config.toml
vocab_size = 1024
activation = "swiglu"
norm_place = "pre"
positions = "rope"
tie_embeddings = false
parallel_block = false
init_std_o = 0.0361
init_std_up = 0.0361
init_std_down = 0.0
optimizer = "soap_variant"
beta1 = 0.95
warmup_steps = 40
schedule = "wsd"
decay_fraction = 0.919
Each number is 500 + 40 x the weight over its row's rms, rounded and kept within 0 to 999. Layers, rows and columns count from 0. Numbers have three digits each. The size before them is the row's rms in percent of the matrix's.

# k: layer 5 attention key, 128x128, rms 0.301, rows 24-44, columns 0-127
# q: layer 5 attention query, 128x128, rms 0.295, rows 25-44, columns 0-127
# v: layer 5 attention value, 128x128, rms 0.318, rows 0-31, columns 0-127
# o: layer 5 attention output (transposed), 128x128, rms 0.293, rows 0-31, columns 0-127
k24 107:467496464469520440519477487530499523499507430560507486454506498464503453424516519486432545526459445547435491510447518489452515516503516552503538465509571551407507480417403462495434536514482499563529473462446504467477573504555542461492495518501489411500454501466517431486491493518464524485499470464520492508460551468492421504468497560522491550412466462472548534430518544482458401444464
q25 096:492512504545496519489535472463457535492543456497457514475471532501485486504472605504510502544456522426518532503453547530454453552422500388473482434491490550463478442557440493509510580520480465469437511506481425502514534459517518496565487496443431476439506475517421523489552551566489531529496540480474484492514594526523531570479496456559413482478467529469520442483506484494542423556461
k25 103:463510502430461466474486533495525496508532501619517486420488503467568482490460472484442541502424514442534477448454549520508442450410495528551443520503408496433512529491553504513500530471470592499497547511452501578498493506545492485508525416465500466487541565534469507519524530524536490528455505478511534556387423417464484508478518528514535529464533499471515500499503483437444469491557
q26 109:486589508427486461506481496428435568508542500483573474466513505465508552498457525487440540516464503560487525502548434489478479454511538539543478502467497500506471522539515518506421471620503529471475520535542450530559527534540536501500563472495561472502450468495496502571486451545531499502456497584431514437560497461495500458497474479498470457497512443490617514517498508603461492420521
k26 097:493552490540567450450549481546487509500481480534575477607473490451504515539489478499537537506557462450440436443510533522441489426467485546506546512529528559505497573464522442502468506539496470517435494528519495495465462544513530485405524430517514490503525486515527382544447516489393540497447494519561437556478476483472527498496513544474482481489465572537472580469536453482529501519460
q27 109:520610500542525493530433478532512553477451592496495480453476492523543443511472513509517527528496484511471508464520442553486512533413475444599493473535451421452559493468576480544470456431480485469520479487488562482477564521506497587477472500531557490477455542417503514541488481522474413540467477535576531544513480491473444466527500482497503503425475537490502591437517495480487460539524
k27 117:512424471484485463487532447475464554517434500512480486456521453501495488518523482554494589464521529475454434494551463578510569543474488498506496461506500536415463478536456410564534482486536483523566459469507547454471477455503555546515549510514456483557450573487463465500479557586467490472485411519534472508501452496420478489476488565606535548504488521439522518493527567514479440500526
q28 113:487555468531506465523547522532507476514582557566490529517547501545542460568479567552520527542462486520493517559453468570523546520491456492489469420468438526443535473417422471501456487454493511475527567522478537457491534542550480475520514537519494481533520497546408516530463468496471518555565555449480443537515537535513459530450441525409526483441429484484547516541436518483428515491531
k28 099:513422518491579514495525545491546521498537443552433527495466540504504560530379430510414527499528502518557530591480508511541485433525512486503424505500488467511487558512580462448441483528513538536545488499441524401521497524487487542490485533505494532502496467456531492589472514462518555485522452475486482609498514517453474527508498506433487548527533540483459469537474516495521556548413
q29 113:492536468527453463486536529514491507417479533491527496529537394519531517483550527495513505510468493487508614520496504508446430528481562528492486495461512574482535517530566554523516437558550459533499573519532464476507462494459511476454484444549508636432528488536484514550554581473527455423530475500547526483490545514526540541513562528433477490555516552491551532527568466528458531497498
k29 104:472538558489524468499505396502596556497560495532482492517464481529513437463489616416502496529534435495532510577523549606507514532528482537479471487462543457479528464519525511447572578564531427551514509486465441530475434487518519425517562498494565480522480495534462495525526477499545485488523491562465541509490531459527587523496467532516513482555529475458514456513535458467484442512498
q30 113:499536493482464413442495511482521438511517534473492490435518525473576503592428565473510530509517506484496472506513563467477465507511499488443465510389466528483535481515544483520544543520499535500462475475481498557522500478472510509481560501523444514481461528443470460578450546399443456479522524527489569470461470523530445448481522518492486520468419495533468531361514551492546422494557
k30 100:467498439511508537541456520492489524398474518490509476584462461534488542502572564504519415523515547569520534526453422433502558524432547468438522524508529459571484533548538464528470475503503465514496454523490514548519556525465523473442533501505571627450515483498437537444511504483499454497500537541498444525518496539530475437486517521491503421543505517551483407482486441512522521547475
q31 103:570505450513491447522495553487463500522459509416494515452528414498573511464591483529478456474558542491564501508497508548432513546548490429439542509494472462605420523469498463512413561540558591529498517473444468494476451505462482443537504514445568491511461542494531564463506498470511446507478487442453505478393521529482500536465460516487471467468489491470483483476447504468512488484501
k31 102:508507447497526430476473485471463475547537528555541409566488520526512490502513484577571468549498487523420379560510523516501558500525450550520560483441521507517537597479500436532526563472503524518530525468503440508483469497507498504449471470520515506511522583550433430511430553565491448446492461538481507486441527508460490511500530459516548494535487517466508515528531504525485573420575
v0 109:580493521433512475514533555526519498496523471492478538572554533525475433511529546551553471533536545563543470484491540496478475502608529478533457526526535479514514551487504512485569524441595472477474502489489474555488506538514555512471582476420457462407521487549495466413451533523519441560526518437514483493478465536520536531524418554482514460510557523565472415489519493529481494522448
o0 103:479460437509541515548487447510517553514528478571491543481471547500497467513498514529545485490485454523532570489490489526491576479475530513513507493519483532464464532461527485478523510506450433468450529538501515548503480493455477490492514467567532327515519508486446479498517403490461467547543568545467558459552548473533567550533430523457478586469395514506534511460452559483555524525475
v1 090:514490550489477528461509522478477476540478498492507503569517565551470419449557580500522499487553504529462494482532514407429542515511448546476489452647550523522479508437469536516464457471521578480500459517501465558452589442451540530455502473511512545483502440456530420544541498507464517494462535541471484562515524458507481450493512517538501474505515535526514449562533532454495406462500
o1 091:443517485522486500506524463489525499527510479497475480483467469560518505467527456447505498473490485510518485467452496542525503509480494534448517549492494527587509441410484437552465502544530466380486503576520483526461473559541436450510438549504494482492471583520574587466520545575487474459510502468459530448498534436401523560513481525480503512411466506457509439522413543580491483537507
v2 090:456605478513447495547540522456518456518507495524461466476489487420469455527498575520458533534468532522504519481500542445509462533476496530460460551457510500430450496460498522493498480513460385523516465527517510431477512471484477503488483544518521518568497533506508446502486470495562483521484570512471549430508531402476582561442526544508506522387504503532489558524557419435445530431491
o2 093:494610543549451479497554453531436464491472570480544407529520503498555551517444458504439482475485475521518456490441417518513524480489509486520509513503516434508500479505518603544532476441448510507469506451469498516556548484441517536464449502435482527418524497554506458421443548496483524528532455537518457530443508464447485496518461475548445470496527528437454418475512522498448473561458
v3 093:469538571408453518480548545500451519573565531463526519416501494544557484539539549508491453486516477533477464532513452544468453562502498484463527456440504473504516445533467505498467462500531460457470536469569469547562520576517457516528512435563550457528444487473512502470467484543465396489481536437455549486490520482527433463465532461505578481437501535578443462511528536447521490513511
o3 101:522558501524497483539603521484466534536525496541533413464504489556541410463406509450513511581489504493479492498509471490467561472537463485507554462527489509517552487471543469506515408549505456464527540621481615483474537519480529515511495485487509472488446513432450505564438538517472485589526434507483522573532517522497455526495497509550551479466520496516551525478456477542472481488567
v4 095:536510514475497452500491424475480477479486505524578452460463454550504515448495551503463462432434581640545471530541496500556532453490519506506483486459498510523561469451452475456487471561545409533517580419501516411536494510450500459497516474478487460471483503538488449489517521491453491476547532522489498464523454513535439474381468479431457500518542462559492532504542511508499513542544
o4 099:553497462424449559523548466502542530474484529507559495572533548501454467559510486519453532511510550478524495530485480462516524487539540491543440484465529442490506467536532480592598527458552507478513475497521538429479478508559470555469599560416575454500507513509500520499505495521468456542532420556482447483471493561561528440524497443501496549489461513499506454469468510596477482420465
v5 100:550486457454501481474506490504536507542464506540567496500416541485510408462494527513512494511436503434463507524432445557534489507498523449518494555442522552553459505440460547455478470478522424457462496508533446512427559484480541501451486502547526448447387482519507405440503574529491516467506468553466449491482467509531466512544429456496489431488540531519425458475504493456479457435491
o5 091:463484575564462468506450526508521484496572475504511473543484559483484531451537538500485483559510552515490402436558547535502513460516533494545428470460488562520466505463480434506558492421564573449507520513491493508521583524506528534479509521451514446476492581447525470523538452546502579549470546546502434570454481545484464547511492512430541506470419524548538522513426478489465476474509
v6 093:470533554586459510524484497445567421520433505501540459489500492524480610501434467565473564441472476454513531487504498532524501523497474472531524504501545504483497513489479466490574486385529531511517495508522435569424526486466471490555480412457495532546508497458477569498519544440470405517422504580502489496471512523551533512549449494510539562480472461557519521484555484495546462474484
o6 098:476479504480510456504539515515533417493554455504490534581488448529451455526518535478489498494464457477506512503591421498516441565507538488450551509541513511444499436497529541500480485491487595463485506469465563535509486549563524470553492479466490453536510496501534507452455554395471544435481555491589526456522522493452503440533452466507464623518470525514503560510435495456578526473503
v7 093:450529454540474479505492407459535469564403450515552465537554396534491467488514448511448456472477510454516524457529519489549500480448559509512513468486506484474472487551487437525534506436539476484468519448495554561464542556489484470491513572510484495557498519486437510608551562452461516550440528545477435525475510512514551499535509502474511427496475523417496445514503435543502485561448
o7 103:492456543464442590499521508463495457437498485450477519536452522410479505505537551470493572468522520460448543483557504445489500505455516381478503471497505492500534463488487495457513509469362543518550473465491484509520580513464558530536471511467540569509485510477583539508485454511446509489440518542538555445459468500558518513505508483469543547501517556496455555426492585452491558498499
v8 100:548512474491501519507566446485588480464473437486412581529502528514538512525487500546522458455522569520582504519479441504464510443539485538474433507540489494389461549508501510545529520460498492498450516534447508524528464479427500489433469477494562460499473531497506434420512507507576510532456540550518529538425499523532508473494451527570561573510542526485390469525563484499516513499507
o8 099:502458536512517465530514493437548472515502453443518532532429490511489444490456505533480499420435502481496476461532526502503496525476518492494515512493465554469401534507440446479434507470485475472512553498478480454547424567486511501570467441562482463512522487503541480455513535569467487593556509517488566497574418473449578541478534500567441573545516520485493517471469501478425518489390
v9 093:512512492512508503460596484456518501517537480434531473514531424525485510510516506513535488480560443512487504550467496528488563523523534501418414492527548589527571544502562525468490531536534472536467567429471543522423528496446540541515491471560499530502488552508527559474425497544461465513518546551526469518513421549537493517534460469481491502500597470504460449462424451477431408475518
o9 094:543494501492523501517489515510428479520538467476506470548439472384484488533519488520503504511454466499517478444548512545492540487466448462501527569530498436487486450460439431508603459527489481453522520347436480555521524510462493485571493525551475504466507510428461477571537473484574481571494476477457467519517501486466537453448493454499573528456493439428473491526537516539491483451537
v10 095:480545465577472539532532456493493509487405525487457504491496538489413439502595510521502512530555462566453431455479456491529563561487483548490485537508503529522544432492564513450534489431558520391486466497535553498490506521551561516513481536491472502478465581544523470556517543469493486484450535414560515501484561462544481457466521524517500461550526463466495436440527537476496534564505
o10 095:541477554483508483469457406510493482515460467536423463518482479512552460423480554538498428484542469585459535544479481484501477435443542522511530528506446459530578512552484512469512472468531447489533542527494520551475525507461526551465470428557456521562494534482549572487521442577421433486454502491515457451499430489523477481513435523490510495437498521461522514500429532520580441556491
v11 095:571466475507521502543500516413521571532495497513503497530535489462553525471500476533548476475428482452522503539552524443509504497446497470402560492538526475492534539539538537654480428437485472484539519499519555497522509448501449518514506488518572513482456462472483507479457499513459485506579483547546563416443473452533469571510484563550456560549467526473515564532542502450515497517531
o11 096:539499478467513464410498463463538400475520456517433459492524473572575491596473495484508462509455519482506508443478574456425464574530487459520477509499496480490430498557513498461589477509443555483485430473466494503474427441526508454516498497472479503479542474499572444518474542536492521529475490452481561506478491525449465492528553460471520479470461486546580497563498618496453510527519
v12 092:451530476480516526498478434494551541524552495508523467603513416489521462401482453510526467436555562490543460553499495451539496529501439479520413557502525452524511477439461568455502485517505445508464516515480463487561554567552514500515504529475512496557492531512487476478546561540501402484402459487482460459478512451517565532484566527471475582468459472506500534494547545543458518510540
o12 092:571501486503409548525544528538551488497447442460511445532526533568519508452474563455481544465527512545612444482489505462540520487535461511502491483524519500539565490519484561427510549504545442479470429469459473559457539524497531581534439490446499415487547493511513486496492529448474535536560480501453532501470482509550462441461452501448458564565511446480496493527489479564455563540467
v13 097:510495449486487479482502539469471468465540551479607554543555504533520453565466437464530479462565456480470528483493533446425528504528506514456440470467498468464475441500517464420456437460486559495453484560518539562490508430604501474544518486521498510502459419553490440517483504475477492485477488519499490418534585491456524499514493466521502468475518415542415432494558553494525452493516
o13 100:456471483461511529568460565575487485472502470500388458461496451530486507454567531498501491544502522495466559485479520530461502531535525428528536473477482424492509482479481505483459501516461537452493488538488474536576473490529507568467463437536468501467513508498446470488471574475469458486519560387480477513525437380513401493495501504432553519437518565516521476509453420525465502546504
v14 109:510542465430475550545549457478417550502486470463449489490577545471470456513538513440485462493517538539409452480509504500532467510465484396422423536599487507529527489530548487496526452551543534444460467482521487540483537494501441567501513573467487523459486505459466539597506456471509475490536487511511463399527556532450485481475504450455507485511439473523499542453489521526458450516462
o14 105:510436471461462422461444474558502535477484500461502490472434445545534493460473506453474509546560510501507527470457507467511519553427495502460528508444523386503540493486512507499485557547501543557520527540472478546483517487417442514497540457485501518529509491457504463588540586535443455530439499493530517471434484418465485535486517431473531441514413456434534502502463509543606476510482
v15 097:452497499534535518542500595542550503398443472499530450507514457460466491496478435458543451519438471562519518486631473462542514548528527505542493462497460496473464555581497560478488525442459446520485503562471527417465465509543454478512495526537457487498471629460438496539438498485504547469467512516428503424491500517464546490530535509498490494503454501471517503507440539501497456482461
o15 099:487436556514448469459503448490448448465498454552468480489498488457458496558474471518521465494527577464486517475448540482539528465490514525549482456524567476530508508449427645491561467477476510515504536467497443573479463457526505523470510458499482573439506531537502453524534481462514494414538517486476467519437536490495503463482472532487515500611538497501576536390566510487484529448457
v16 093:449527504430483511488484438519484531527523517490507437528481445505601468510529571485504510473543471525538494516510422491513498533511534525448583497500536427533517538507533471539492540485570537549530501480495550481517540542490497466431463543527490464578453508511518509447485462497571484515576428561422537412529501504541474470535502575450553479522446533539441469485461426584485442541491
o16 099:523460489485484543437549540492474462544521442521574574528454503576454485535440467535553504461471561487487428556428528483497553455530498446505521520528499514471496412522528509502505408517450504445519540566449442444490517418527555509497510546501516495518529484439539499542457480509404486495486524465470502562510494484529473458454513432473578541459523468420470494450527517442520552523514
v17 101:488531485505539439441459518420471527506512493530483520517554492456481540471487516560573442575452541426455504525497587524500555570573550473550542438507482514501420501487511505572519508464461542521480447494522565474551415481550467521482454487524498425458445443498477478523447489465527492468498522502570496500547539510536529505545459476459532528527454422498542432541465467488467525555447
o17 104:498542509526479472505474559484492404462498456452539475551477490456501501534472518528490518517497410522472453509499565489504538481520459479470414458508499447469547530533465483530500554508445493564446489549503463453501460458518541477522477496539491393503507560501459535548515539551529556398513574472549476424516540420515478512587524494527457440476523579589548499494554526515540471487484
v18 091:445459518437537552516513440454481489585482471486473525488470547485412523459517429464543533609468504509514480566513484417402526479473458503512464549520520519368478529549471509501452468491521475524495460549406532544501530537450505518496451543486483462509487445513499604544416481518424553464510512532509504461527509467517552507478467520535473521547503499525501515476528494521466483520538
o18 092:528568497479449489483503460433474516478537528509516535498485473583507528506499530501465500399522508430526517417440517476445526549455500460440520484495528559503527459526438533573465435525561508529486567473559518561601511441468460519501478530490414516584483498554430481481522503512573485456494510529431512473498511520494524510477505476492451465547472425510510507500403535535497418478498
v19 092:480492472522505459564507524493505523493472535464482536527544467520492510529473560512471403507542493537545479434473512503498513527449559569475494500638471532569577521503514443470553469513515411508477488577374446477439469487560471457496531439499502504485467485453491532524469460528567535543410422487489515492529475500481465503504516477577454539518486527455485460488507513513449563525511
o19 091:545476513451521471429535522551543465489455489542422533533534524443521476524516455457461497501477492515511526513498497528555519472523521481463567516591427526479509526463475470459465503524455461543475521500542505583530518482484470474519502495565495591435460485501493458557468476474519476552455510559458517505517454527453498533552539492451440471565369521536436568515501461482474476525374
v20 094:485499518517504459491422418474542537546593525462562504557542517550438411540410467540530484503550395599534493528456500517436505512491445576563485505505509510497474472455497506476456500487510474448558481442518505531538500469477487512519496500429494472467460581515499518530518532509489462507453515562439517489453489488510459521501450539509516513537590499505454391499475475541495515556501
o20 094:513448496529548551540497458518532449438502536464485564556472499538531538462516569493524499489433550512547528532461470468498530462502525584460542464525505594476519469454482427477538455503507506434441590522449494502558508534483602487488403454499536497548502443492476596518555484484494485509540500521479495443447534505549510473523506518489544571432483502499532562440463526559471516546480
v21 102:489456460534430489540572431469447577541491472491603485467483531426421497514498526467479565518433504482522544522531487460539450509534489484509455477497469496531562495462581476523492554542534585544481490523482529518479479494491397591516429570497537464583488526490467520454477476448488585485509527441478452495468425537483537492502482500505505503491452458538519473499495546459495541524548
o21 105:445530539512486518416515515447478473546573543454471518544497433536521515451585456511509470495568586524506520497560566464524591508517507470551467526490565455482461522530502536507530482513537514571567485494514473487522514530463558470489487548537506497436567480474438544511468552481455494464502431517483436499495514479480462486451515498405474442530539519413445508502478570589551479508510
v22 100:513524473460491513493543499461631546516512510444544491583570541479536518507486478529498515576490457548466482440550510433586487482567453512500514506438479512547520486534485539460534511465453574501464491480442509448518537470513468480465510487510533515510547499505484550554489528477498491463482432494512542434530553380434505593527474551453540537548500515483415466527485549544511486454485
o22 097:488471586469440490509479500475536499486440419552462457498503546512488463547491506485451427597551488529541569556519494459444465544483490507446502464515504503491507502483428471475466467460475494500508510497470450552517499503505566527499475537573534398429602484526461471442506512479524493520521569468486475542443524483493457417422520460527503469453462469490596472491573523464497544546500
v23 100:498496526431490535559528453453573482504503530499461500536552537520476428450433474514499565550464491495481458557476463607558461464479464567573527535513457485528501451459508599485531445496492495499476534494525512501510496551404505545514555541483560496531529477494476459482629389491497463473515502472584491493460499488427480484503459522526468475508450451521507476479518499470534451483529
o23 100:497518496470453470461454498561536494489488464487584540455523491540491480455444526439526518502560477457442525488534390466489515548494473473457450487437494511499421510486475499584531448513574516520508458527435520469450520488465525435425481473431511427510527484536521522506502477448536494562442511540524450553457414477529451539538453540511435575433515495524471526550531493539560493533460
v24 092:551540447482537518413577524463488538531453523565544491490487534559485454510514455449507501542416485516474502448540469565511471502473504545555512530583534444504458477447435454506505508501558516475547473508533495517493536521544543502531525457577467430414482435492569453480512565516530459538465480532533493481488530532536484561486467461484460558487524518544488526498508557630496466533445
o24 103:517491495505522483486484529451565433475519533507466551525500519439441506545461531446435517460574484451532532494456477590468561509525464414525537525513432541522479508535559451479424513447434509535463549481556523515489489504537502584485554547494518412468479480522516557533523498554478514560474532473510490470462459505474520580563477440521528454537523466493450514455486487447474432546589
v25 090:566549507515487550517535498474437476507530444493466526523515496551504508489412509531511593434551508519447514457490494434515478575533462577521507497511549531495444542549472502412477477508518506474398571447519423456558487526551551472529524458458492484485463481530552561507450453537469525530439500554515504481423498566481451490434463587550498539461506516490531518470479531536474534533478
o25 095:532513508442540500480509535440476553464512499516449569503550519569547537591528573487459471477477504446507505497505437508532471489462488450479502524501512509476460561476471446487421464493471491456468497519527549539407452544450451591537478447578451496477427495476457526515490500483473479573470453439589483508508500498484458445501511478512445608502460480403532536509522525528485456537503
v26 099:531563495518507488501550464527532483459565511506526485493446478595493564490477457572577446535543537496471420478440486558518415457475504509478549421506425505540474551486435520553562574435460535538554548584483441479523525538517493518511501534517483439457479479499461480562483518546454470521470512516487496533466498520539470523555497528501410499566550458537533501483471525501445547533521
o26 104:556494440463509480512538463494528475493493480458493481508437514497546521536494525438514546517514479456461438557440479506476400474555457521508467513483498507523508486494498538448439569509499478552494513470515435511487464475509510510527452571527510373439506504524461463460511432490433461488463505579501563516543504561571453533512416457472509553543437511518461575475558480552488476402534
v27 092:497510582533491559468497496424566490485517543441420546517478541453484437514538491503568461433423451404434523497530443481508529490551528464570418462500382516544511499499471446499472483535468582524464530582513552467490491515553491471492544493506465497527504518531530475422514469455520522471507448505473505450519481487486538535460503485509441480529542497539563491515556460455471466516549
o27 098:439526531476462473503488549556450517458515460539511417468526469571559536454499464480448428502531542544486488449529512554496472542496529457578484556452553449495474488550491465544522471502500478463495426464531499455511404464503564525490461496542585459519475537505463566477470536538496509508424555483449571478520516503527466503543462526441518441494530430562493527469499468455545494425431
v28 111:481502485504543501480452540465464520502500488516464580486496504553472551487511506466556485475533518561473494503418527542590553591524495510626509528467479494458483485439453548486567476419587609485457504470545523497456511501482488469543522480522563518487498471458457527524547499540542482469482475520529551466493503474482410483467515577582515460563582490532517484497498448543506461490519
o28 110:450502508470509469459427475535555525507425510485505560459523443516567445530505555529480492456584485541430439517514444512527502489482478545498547479599557469499484494478483485551500475481445466446478567521516550517497505515590538555467504492496429380509481495487519491532557493510533506453498427473475537489498468537575480508483449487501526493394473548509498521479533548436551515438442
v29 099:440559530514507590504491492531530498466508520559505520554463495489508472526430482460506532515531518422555532410565472554496487515581489459497520530490480509485535539505544411493526479464469490560544506464457531485554531536509512519481483497498525511445436494536512531512512411476489513576483501488486473517545430516436474589575502404486446564568507483550542436528572482437487515451471
o29 104:491498509513511443443604541592444470449490504558499537557544519443424524483563498513477481490429511449513521498553528494478480564535462434474487448495508506579543494526560526519488496504531498535515526463508484540493481433470521457520477499518586494506502464497478605500557502457510492570512443448478602498459452494475550563516503516493493496485458550488514524529544509400471460455576
v30 095:522534390491474515556490535522476525518478590550469496586542539539514493509458488563471495533509435527560513470432454481452448474447490509551564453523544539411528496489451534536521423546525453562418487472496487500552552494531551480506491467536534534529459502499484511403497545443498573497422488482493506469481516503469490527526543465482525488519474553515477430521533522529575478574492
o30 095:568490586497557518512534488487512430468533435498589522546491469515434465513496523553500519526563494524507488520518510503482504560491568466549465444496460424526529445468517502542508486449504521467533513531472549591497479505451481492463464530493465496580501443532424457516446498520463451526561567438469541494506511535420451536446535570494494488504461582473448562566551516542466492553474
v31 096:474474517559436572475452481535524530503474551527475485516528499509507552522420429468503481470461517543601409451445479507472536572431462518466513567507562518499495503440484473510585582489482528538458486558529542441570476518482500471616535513454515533490482462466450491581498524519492505511493465564442491543482474485483451561479498508448500486523480523512405460523456490528500514482499
o31 101:568464447401530471481517503532529445426512427463468556556513517467529503559571536547487507450491415541475513526502465485474499464479546528554521473522563502506455433473518478439462447540591564518519547509452457599515466537463484521487466524465530466519487518419545447478479533449466515468500504496571485536476510572560530514448515577512473505489514503501509489478564487499438520559491
q32 102:527481481437529527542510544535535417562543495447520539492507514516488472587467530549519489455518461473599608486510518486410511551584462508522508552492508501419461540500504422541475503548547512542536541491485524522522483475479547434516555524495453525446522497460451456574438439534487522555482490476505497523497550520511515496565418510438478536495544481521525539474542466509534439565511
k32 090:434508524516483504495529480468486473560481509451448430484509578415512452545531526436520487474387526499500506514520522585418568549450529437454526488453546530406492478497584500558523587463537499433530462472540507491477534582533470501503504495556504457546512469523484452491494499546444471513466523570523481519532516468510446506487540495529453553472488538484564569457492516484502519528539
q33 091:464505496468545564437527474515511481442518556506485576455545573532503427485547553543513529496488492449530525399556492510468487492553503466487528468496448554397528506493534482499504481440536506505432500480514528535579519440509506501496507482542483492501480395458532434516445574474491483524493540477502510509421518484543475589498443522476496444501412428490526441407507513486505484528475
k33 102:485463522446564512542556441466551460517497426443530446479483545507452515465474505503460488465516477550509468557504441585444548552525554497528490498452419513527466462472466519486516463475496481536501497454507532527501577555476518431413440553563459434593454552499453538535543509547511516441503569522460437451486489459513503446507532510425525520471486545523495546449538503533533517530468
q34 087:491533495477525527438493419509473521471570461540480446500544441512469491565486476515479487473462408509505499543507531499472509510499490483444494465487563466596511420535473529452466480493533478470565484457483563500451473499470542458443533469490577485535500579546460486532488512520506454581487471479499516460502494539410437456518557503630475455505482562457478503525413456524567485514514
k34 092:545445416500534502524518562510476531517430508558417580521468494493582539483504569533463450551514481535522471497552471496485472506578474456572492491492489501559561489567543475499489540534465607439534568512473481539471481450462504469547516512575526474468537438448535486533427462473436506511533509499447493507499451472512419588456505479474484456474495475456549485471547525516487518519497
q35 098:532494437494464510522484526540515446444413494475551494514502482517462442416477500499549554535502536506473553536490441529506509494411469528521459502514486499487476519492461503529482538401580490518478540472442485523496596501512510502497460475556520546616435515458514490500515524505495595494514444497484453576505552502547435543484501494413478461542501496534461517493582538511506479593573
k35 086:511454470496487438540500560537502492509446494543509502514494521446499504536446557499503523456425475530465422560468507505475571580516500512493490581454398561490519480455499533491528508483529506452478505470524463613532503517456462514535511592500503468529419520495460508445458495555537494403491498426464459478488512560499423429474576546549515485475491473487589504496462497489526544515482
q36 093:522532492512465493461508522492515465521541507496573446522503454484496521487505474502464567408443553493516570523423540478463500486420578532452512521530532544496506479564508451544459554470504483526458421514490509498527537569564533470459495496564466517574460523420497477473438463590461518501525512499466491522475533571451397429539490496513474558502530580513497546488512483534414508492469
k36 098:511499507545474492536489503519411494468537564404433496484473562566488516453472525497492476478475526563495446447447515560480499466503455542580552524445459520508509549561512589484418527530526594466470439503489489496549521483462491446514513522439529461504440492505412524536492608534436532469463543507456545484562464489480514436454518551495527490459475545515490514504465494499464465553491
q37 090:443497504525488528547477476456599459543532434507547470475441483557478528442513466537465554459498565477527460478494498499486517515503499453464512536426486408493500543571485520495453575552565555515465522444541484514478498490546460411518488493505507456513484555471458572489513499532516559498606518502517503467498483424551535495451499558553441454550486528452544501545517460448451433448490
k37 106:492498433483430484502415594515507504462552482492490514510603435579530470491531503594493554522529477511553519526463555523502499478519512562431527541428489453462460488515484483453594534486526483500497473545418500566499540546451543554467497571463507439518455506493467470541549487573522409490490462521553508556492503474454479478544530505457436475500500449527488481450478531469480476511515
q38 118:480493508484506546555412488465513527557528558526524544506450563501512519467467515543492553543463465488571498501500469475510440441485535421539515528432481500441510503465584543523516490484493457441518507495461509470627524560474481480431488499483475463489511493568477537521526495529490421540547513508534487498440450568464552458441484587553507503524449440555476522439436460549466510554507
k38 103:530528475449564498547563550523449435461488477534498565573560535445505491564516550475493550551536564506492483499529482525584516526445505508501440485581489566488408555503494431447449525456454601546473489489520521558545444476423527537443485437564511465550502455539493542506454523527531490531511533528534486533535538503545454508462538531547524553476536527487494521530534520521459498495515
q39 116:504411525458581588572507519459575504565505470518535499534405473471450480409490567550504502493553518524477458445519455471556526520502478508562512505470561495457478497439526544516462401516443496501550488546508520405515463471491438566560450528462507486518516506529467566511474494511485515515537520499536571474476494561508438490503471494492565504458510447479496460538468493505453477484569
k39 102:520456604516489546511521534484456477509488514508543509463405490456414553496524472466532486510440486496510486544523458511523471509502514484540516473482497460474553466464509503565521480414478409507569496525577483502570518520465431517531428474526476552469463505544547508522528457433518553476490515483519551521512463563484537443513501480450476444517586438420488461552426444513544583511513
q40 112:475515493417502506522485437503500497460458565544494447487526458608514491477514524492532517477464484512452533525543526456578459521468491470472472556489506478495512609447404477520558480567466460470502507605496488499486572521540491592472507506526493451433459540454485492529579505460540469466455544484484518568486487509455497471499560558453462485466512503484538509465551500499551554490598
k40 099:484551515491482549507495519466506533490496415466478535449536528526508477429508504469529432495555568473560561492574484592542546446485530517513581464424519471546553557497512498474490440523553496461495540557451550567390522551528501500460534460511538496483545480481478509481515529548449512588517476540450483507454519520551498525595491453444505514453472531465501444505523466520512455448453
q41 115:488473465461514420486514447540500492518503512430526503579541505451511517429476495562499482486413472526479502518545538474483552511575506518552565428528405523423486526568540520520445492458455497533469487501521559556551414484504565497449495526479483526482467493548501576443440489473554503528545538565518450482562475535434542529547497518467502512506534466556417535515538512458491461527471
k41 105:571530443438549522585481532468471524540538544502558475516491528421492458493497508526548470550457547493488416524478499499508521485527517495500493456471532495521465441498462533503552443531551483519476464459584523500525441496521474475440522483420536556511449501420482420478472535511489525493487527455562549480485512408491460462525475459427498567490464443581462514540577434508490570464504
q42 110:516529459480483467512472416534527516407460524450511535492542485494508481513535443564470529534422544527459503448515507471470480523439419525494501455398504488524474482553521562437511505479574521487502513546547495558545515559429485526520400446542506448468470437430461467573475522524528542523577496487509546523468468501534437520484509471508508548435544430533478492499527434506498550482522
k42 113:525434548545449472544489450467524514523447474554533484477510510469471484546565515536503497490486455482517536514497479471548536492470435397506484445428585498490500504486407484474436462469538498529504457509504489549475529501536498539488400496425537485557575485426481519473486604592521452550461494560443510456492442478522490459530473529480549482551543471523505461509579539512525470480477
q43 102:525440436507486565508498422532481476468530489531553526478555519482514445457444488445475490493493477492488546527524476531520513509421533525519433406475509531602544465477490495499507483460485467544517517553497502532490515529464463463469436548528525439627430515577515547451496464512517488509446479524464493477476469493487465468520563480398585474503552519430469503566501527514550535469563
k43 105:522519488501500532461520487477517523538526501491509490598543486546458450538428458460401461526498493500474505462495562602506452430443454491471575562513481491513453523418553482569493446496490519441478463521487543440514551499514460503483529514505513466580489468503534453523514524527527606509446488509486462517513485480476458606449462498503482490567490429507463495446471546447550433536499
q44 107:498533486494473520436492569541547477508455527476495440434484474491524469531459476529426493518503539538526473536611529583511470477507510507465467448522538541558568437535537486465484461472491558519509511508487530505540496502505497534502492517445481558508515561477472503477559613502587553516530475550466483568448462478490630450500543513515479477516548582540523452459531519473433483506445
k44 104:442498438519491538532470545496503533456517427477468565535460564500460492525513518485477417473493441479489483522526494490483494539552540476546539462527490569473497506482513511486519495490494465450497432484536417556549510508520514487503482509453434454459543499528507561436516526480389516440534467527520441564425417386517481537499552532520551509479437521421445494550485471437486477545463